Each number is 50 + 12 x the weight over its row's rms, rounded and kept within 0 to 99. Layers, rows and columns count from 0. The size before them is the row's rms in percent of the matrix's.

# down: layer 4 MLP down (transposed), 1024x256, rms 0.0692, rows 235-259, columns 0-63
# up: layer 4 MLP up, 1024x256, rms 0.151, rows 236-259, columns 0-63
down235 086:66 49 64 38 57 62 40 49 52 60 26 55 55 45 62 63 55 59 46 50 48 64 44 55 45 53 50 41 47 40 47 58 91 48 61 52 51 39 66 55 55 70 48 57 46 51 30 50 63 47 36 63 64 49 56 40 57 45 60 28 30 27 56 44
up236 081:44 53 51 40 41 37 50 58 60 55 56 46 40 60 66 49 46 43 58 40 55 43 57 48 28 37 73 63 26 42 44 44 60 60 48 48 25 40 64 48 61 44 45 50 39 18 54 63 52 33 53 31 47 50 69 42 47 53 43 68 54 57 42 41
down236 128:54 37 45 54 51 50 41 66 41 28 49 56 42 15 42 47 64 44 25 46 24 75 44 36 32 56 25 40 65 39 47 40 47 49 42 40 69 52 40 45 43 32 48 62 42 54 46 50 52 62 61 57 62 41 65 66 61 51 61 53 49 43 52 64
up237 099:67 43 55 53 66 56 58 44 32 46 53 46 62 72 41 31 70 44 66 39 57 42 28 52 68 56 27 45 70 60 43 56 50 45 50 56 34 51 37 46 44 45 54 61 56 53 52 34 21 53 46 49 39 56 57 61 54 52 37 55 59 74 56 67
down237 128:45 44 38 62 74 48 63 55 45 53 56 46 60 52 47 46 59 59 52 42 57 56 12 46 56 44 40 56 34 53 55 51 50 41 59 70 68 40 47 26 45 54 47 73 52 35 39 59 66 49 36 67 27 61 44 47 54 38 38 42 36 64 42 54
up238 109:66 54 64 52 32 29 52 56 26 50 43 65 67 51 37 38 55 12 73 52 38 29 51 48 46 83 62 45 48 65 55 35 68 52 48 42 39 39 49 42 36 38 39 41 59 34 45 55 67 27 68 21 42 37 55 59 46 54 37 49 44 46 57 37
down238 095:41 36 34 41 35 54 43 58 43 48 41 39 48 52 62 67 51 59 47 60 44 58 46 44 61 51 64 51 49 48 34 50 36 56 52 52 31 31 61 49 62 43 52 59 54 37 59 54 49 47 65 55 59 43 45 47 48 55 22 26 55 48 61 47
up239 091:54 53 56 46 43 64 28 19 46 64 54 43 70 41 26 57 58 55 52 49 52 52 55 48 52 53 38 48 76 36 19 47 62 63 54 54 31 54 55 49 56 56 46 57 57 60 58 29 65 45 39 60 47 73 69 35 52 43 62 73 36 55 27 68
down239 099:57 51 38 45 43 28 61 59 50 43 69 49 70 35 73 52 71 55 43 36 44 28 54 37 49 68 77 52 48 43 31 25 63 25 63 55 42 37 53 53 70 70 55 52 64 49 35 55 70 50 49 41 67 41 45 50 65 52 56 43 51 37 49 38
up240 101:30 48 40 58 45 46 38 56 47 66 58 37 71 48 48 46 54 63 32 40 51 45 59 57 74 42 42 34 57 35 36 45 60 62 73 56 47 49 56 59 40 73 37 58 55 45 45 62 42 33 49 61 45 54 56 60 51 70 62 48 66 51 58 57
down240 094:63 58 45 30 29 35 54 42 69 40 47 48 33 68 63 41 44 46 60 52 46 34 49 43 56 45 56 74 47 76 56 66 49 51 71 50 59 52 56 60 54 41 49 47 32 46 25 56 54 37 52 49 27 32 40 48 40 64 42 53 56 60 45 52
up241 105:41 29 65 36 46 30 75 66 37 40 61 65 33 52 58 57 55 46 50 51 51 68 59 57 34 65 34 55 71 52 33 54 53 60 48 64 36 67 75 45 58 62 66 32 43 40 55 72 52 49 55 32 56 35 50 46 47 45 31 69 52 45 54 56
down241 120:31 59 62 58 53 44 32 33 33 59 58 56 47 47 50 46 53 41 47 48 65 16 43 55 44 47 38 45 48 45 54 74 40 44 42 69 47 45 57 65 47 74 48 39 42 40 46 65 68 69 49 60 64 55 67 52 53 44 63 44 34 49 61 67
up242 094:63 52 67 76 41 71 65 61 28 55 42 66 56 43 60 47 54 43 73 42 36 35 65 45 47 62 48 48 38 55 63 43 50 78 50 53 46 64 53 39 55 41 41 44 48 51 49 62 70 52 40 45 54 42 60 56 49 55 43 58 34 52 47 52
down242 094:70 52 50 42 56 69 28 43 61 38 52 43 43 40 44 47 63 57 54 35 44 42 47 67 55 47 57 58 50 52 59 33 74 45 56 66 54 44 66 49 52 50 57 71 39 19 50 51 24 44 46 43 37 59 32 35 48 62 41 21 55 38 60 57
up243 099:57 37 48 56 63 35 33 61 67 61 45 72 63 22 69 39 30 59 67 61 59 60 59 61 41 66 26 56 59 79 70 36 48 43 64 50 52 47 42 51 41 59 55 32 47 53 24 61 41 46 61 40 48 55 61 36 55 57 53 49 83 43 49 67
down243 105:62 66 40 34 77 66 42 38 48 49 45 46 41 58 64 58 33 47 62 53 41 35 47 66 54 63 35 62 63 43 56 44 43 25 38 49 59 59 44 49 55 67 48 60 43 19 44 39 62 60 58 75 77 32 39 54 38 42 31 43 73 41 23 54
up244 099:34 44 52 33 65 72 60 60 48 45 42 39 47 58 53 81 24 48 55 42 54 52 49 53 44 40 24 65 39 49 56 49 56 53 53 80 62 55 32 49 52 55 51 57 50 52 45 54 33 27 52 60 50 50 46 41 52 61 50 52 53 53 64 48
down244 084:52 62 50 66 58 37 49 64 47 40 53 54 31 68 30 27 33 67 44 50 48 43 52 64 34 56 65 62 38 57 51 41 39 52 57 56 70 52 70 50 55 67 49 59 47 44 55 62 43 40 46 58 19 53 49 59 58 44 41 66 42 58 42 67
up245 094:51 41 64 41 55 54 33 75 62 58 37 41 65 56 51 36 49 76 59 53 58 51 52 32 49 51 40 36 40 53 47 35 22 73 65 30 43 49 58 52 57 66 51 58 40 75 40 54 25 58 36 52 64 44 59 73 60 43 41 50 56 43 50 69
down245 097:24 41 52 59 44 50 61 58 44 47 45 56 32 58 47 43 55 61 26 45 46 40 43 42 46 45 41 60 64 56 44 49 61 58 36 65 51 33 47 51 68 32 41 45 42 57 48 58 55 52 55 57 45 61 64 50 48 70 48 62 31 71 64 47
up246 096:73 34 42 78 63 36 43 63 34 61 61 53 44 51 58 30 54 57 26 51 53 41 43 88 40 52 62 65 58 37 63 58 69 58 55 57 34 40 71 50 53 39 41 61 24 65 32 31 66 56 30 45 54 51 46 39 31 53 47 60 55 35 65 70
down246 093:63 56 55 42 53 50 55 47 53 46 43 43 22 65 52 41 40 53 50 52 23 58 64 69 68 51 56 63 25 45 49 50 55 66 47 56 37 69 53 41 71 54 58 53 57 44 39 34 26 55 53 50 51 43 49 55 51 54 39 41 42 64 77 66
up247 100:56 34 42 47 51 42 74 68 40 62 41 61 50 59 47 38 40 53 52 52 52 41 58 44 44 30 32 73 54 56 35 38 33 44 35 33 37 27 42 47 50 49 67 57 50 44 45 24 51 66 28 34 41 38 72 42 51 48 42 87 56 62 59 45
down247 067:27 77 52 61 61 80 45 40 46 56 48 35 38 42 62 56 36 49 48 42 39 36 35 64 43 63 42 56 67 64 36 53 59 31 45 52 67 11 50 45 57 55 58 41 51 47 38 67 35 27 40 52 65 49 59 68 63 61 34 59 48 48 40 25
up248 109:38 51 56 61 72 27 59 40 50 59 46 59 24 69 42 49 36 59 59 46 44 59 42 12 36 58 54 36 30 41 52 56 53 69 48 53 43 47 56 33 27 35 31 40 48 56 54 33 56 66 53 55 81 81 61 46 54 66 49 66 53 61 46 56
down248 100:17 54 31 41 43 29 57 38 45 40 59 64 45 46 69 49 38 30 70 39 37 36 41 26 41 56 63 60 35 42 40 61 55 69 47 35 52 51 53 36 64 38 75 46 55 49 62 28 61 57 22 69 42 63 31 47 56 48 35 52 44 47 50 51
up249 097:46 51 47 55 71 20 58 54 52 28 49 68 52 44 79 66 38 35 66 42 54 65 65 28 31 63 58 59 39 53 59 61 56 65 54 42 41 60 37 65 38 71 55 28 59 56 44 41 47 39 43 60 37 52 41 41 56 47 54 45 42 52 54 32
down249 087:42 62 46 45 64 66 42 52 50 57 42 41 37 51 30 42 67 75 49 40 28 65 52 56 67 52 67 61 47 54 30 46 37 72 52 46 31 43 49 56 46 58 52 58 55 41 62 35 57 60 31 61 67 56 32 52 24 63 50 56 42 39 54 48
up250 098:46 58 47 44 59 38 50 49 35 34 59 49 37 47 48 43 82 65 34 54 50 28 53 45 45 52 57 56 49 49 31 66 50 48 68 69 38 33 49 59 40 54 30 50 40 74 57 58 68 49 32 57 60 65 68 50 43 59 23 41 64 48 44 56
down250 092:56 71 56 43 55 70 36 47 24 46 34 63 38 55 49 49 49 61 41 42 74 52 56 60 47 25 45 67 49 30 47 44 61 28 48 34 55 44 38 56 48 51 39 65 37 55 73 72 59 36 38 29 58 61 38 60 53 74 52 32 50 56 30 54
up251 101:44 63 62 67 29 39 64 42 40 62 72 30 33 48 56 59 59 44 42 42 32 41 65 70 73 59 40 58 72 59 54 48 35 60 34 33 56 44 70 25 64 35 57 42 43 73 57 33 40 38 50 42 73 52 55 44 57 54 58 58 44 57 38 52
down251 123:29 39 61 38 52 42 64 54 49 30 53 53 51 51 45 64 72 53 33 49 40 54 58 48 60 80 47 68 46 43 42 43 49 45 56 58 37 67 67 35 37 39 69 93 63 47 55 48 36 58 57 45 59 38 63 45 46 45 21 49 82 59 36 23
up252 098:57 51 54 51 61 14 27 47 66 34 70 51 74 57 68 25 36 50 52 37 43 64 26 35 44 48 43 46 67 55 47 50 51 55 62 45 52 71 54 58 77 52 45 52 42 60 51 38 50 41 37 60 55 58 33 36 38 54 58 39 63 46 79 52
down252 100:62 54 51 69 31 66 65 54 48 46 44 36 47 48 67 40 43 44 67 70 46 53 62 33 51 40 58 47 36 66 48 53 50 38 95 47 31 62 41 49 36 60 57 43 36 39 67 37 55 49 42 19 57 55 44 52 48 60 47 45 30 50 42 61
up253 096:57 67 23 45 55 25 64 48 42 60 55 32 21 60 49 46 37 76 58 28 44 75 41 40 49 47 59 67 43 47 54 48 58 44 22 65 41 47 51 36 41 67 46 54 30 51 45 47 41 30 26 38 44 50 67 42 45 56 39 18 72 57 63 67
down253 103:43 60 61 45 41 68 43 51 73 23 46 75 68 45 41 38 54 52 66 39 44 37 63 46 43 68 43 41 58 58 40 47 61 43 66 41 47 64 65 80 33 35 54 39 65 67 48 30 20 55 44 58 55 45 44 57 37 41 48 32 47 60 54 37
up254 100:32 64 56 37 46 45 59 82 21 70 37 60 83 51 64 31 58 50 60 72 39 54 61 33 60 38 53 32 62 67 73 41 38 37 51 43 45 42 46 67 40 54 56 59 37 62 50 43 59 45 35 71 55 52 62 49 50 54 56 52 54 56 57 44
down254 097:47 49 58 61 60 57 38 32 27 40 40 57 46 56 63 53 43 41 54 62 35 53 60 46 61 46 60 42 47 43 67 49 65 54 53 41 59 49 43 46 57 41 63 56 49 49 37 52 31 28 47 46 45 53 65 40 47 45 24 50 25 58 30 66
up255 096:38 42 48 53 51 47 55 69 35 69 61 57 88 38 29 45 41 58 66 30 67 36 56 37 66 28 30 54 46 54 52 47 65 50 57 55 36 44 37 33 43 68 59 45 53 36 51 59 70 66 18 66 57 58 71 61 45 61 47 62 31 45 49 52
down255 096:39 49 39 33 39 42 61 39 59 37 38 52 26 60 47 51 63 57 53 55 59 53 43 53 38 55 64 42 65 38 42 54 77 60 59 56 48 52 57 47 70 52 45 63 46 21 52 46 54 54 38 56 49 52 39 47 51 44 44 23 39 39 66 50
up256 099:55 57 31 41 53 47 54 51 39 47 62 51 51 29 52 47 51 57 50 58 56 40 54 37 41 38 62 59 54 43 46 43 82 54 54 49 53 63 38 45 51 34 35 60 54 51 38 20 37 54 75 30 42 51 71 47 45 45 28 52 40 49 31 59
down256 089:56 33 54 33 66 60 41 47 54 39 47 40 39 51 50 28 71 61 50 52 47 50 47 34 35 46 72 64 53 37 71 44 68 51 51 67 49 42 62 36 45 59 24 47 28 37 50 54 47 44 45 50 50 39 57 35 57 36 51 45 31 54 27 68
up257 094:61 58 52 53 63 63 83 53 66 28 63 64 35 66 65 57 52 50 39 50 56 44 42 50 46 60 50 38 40 39 48 44 55 47 43 44 42 32 63 72 58 76 39 76 48 48 51 65 63 55 47 55 70 62 52 45 15 55 51 49 57 56 40 44
down257 111:40 72 45 60 50 35 43 43 31 41 41 56 52 65 67 67 33 47 44 53 35 44 49 44 21 57 51 59 40 61 48 48 52 35 52 51 52 43 74 56 58 47 64 57 49 48 43 63 59 53 66 60 59 45 66 49 61 65 64 37 50 40 42 29
up258 093:57 64 54 50 49 65 61 57 48 33 48 63 54 45 17 58 56 71 55 49 37 47 56 51 39 67 51 26 54 67 79 43 76 53 54 46 51 61 74 54 34 50 75 28 39 42 32 46 81 41 43 52 50 35 42 55 48 48 35 67 60 48 51 51
down258 078:55 64 49 57 67 22 35 58 47 61 26 44 33 39 40 57 55 64 50 42 61 55 60 43 39 60 51 41 47 57 38 57 41 62 60 51 67 43 49 32 49 51 68 50 61 50 48 61 28 55 40 49 27 44 66 55 40 19 49 28 59 45 66 42
up259 095:51 48 55 60 27 38 71 57 65 64 55 64 67 62 51 48 50 50 57 39 58 54 44 67 56 65 83 58 39 56 43 71 64 42 62 41 55 38 32 41 49 42 59 32 37 42 36 40 44 51 76 71 66 65 37 66 61 60 37 57 63 61 55 47
down259 101:64 37 77 26 33 38 69 52 56 50 33 37 45 55 53 40 43 52 61 62 49 74 53 55 36 41 47 50 50 33 62 49 59 43 74 81 52 21 35 53 29 32 75 45 50 66 56 63 45 55 38 55 56 47 42 67 66 48 61 44 51 41 46 40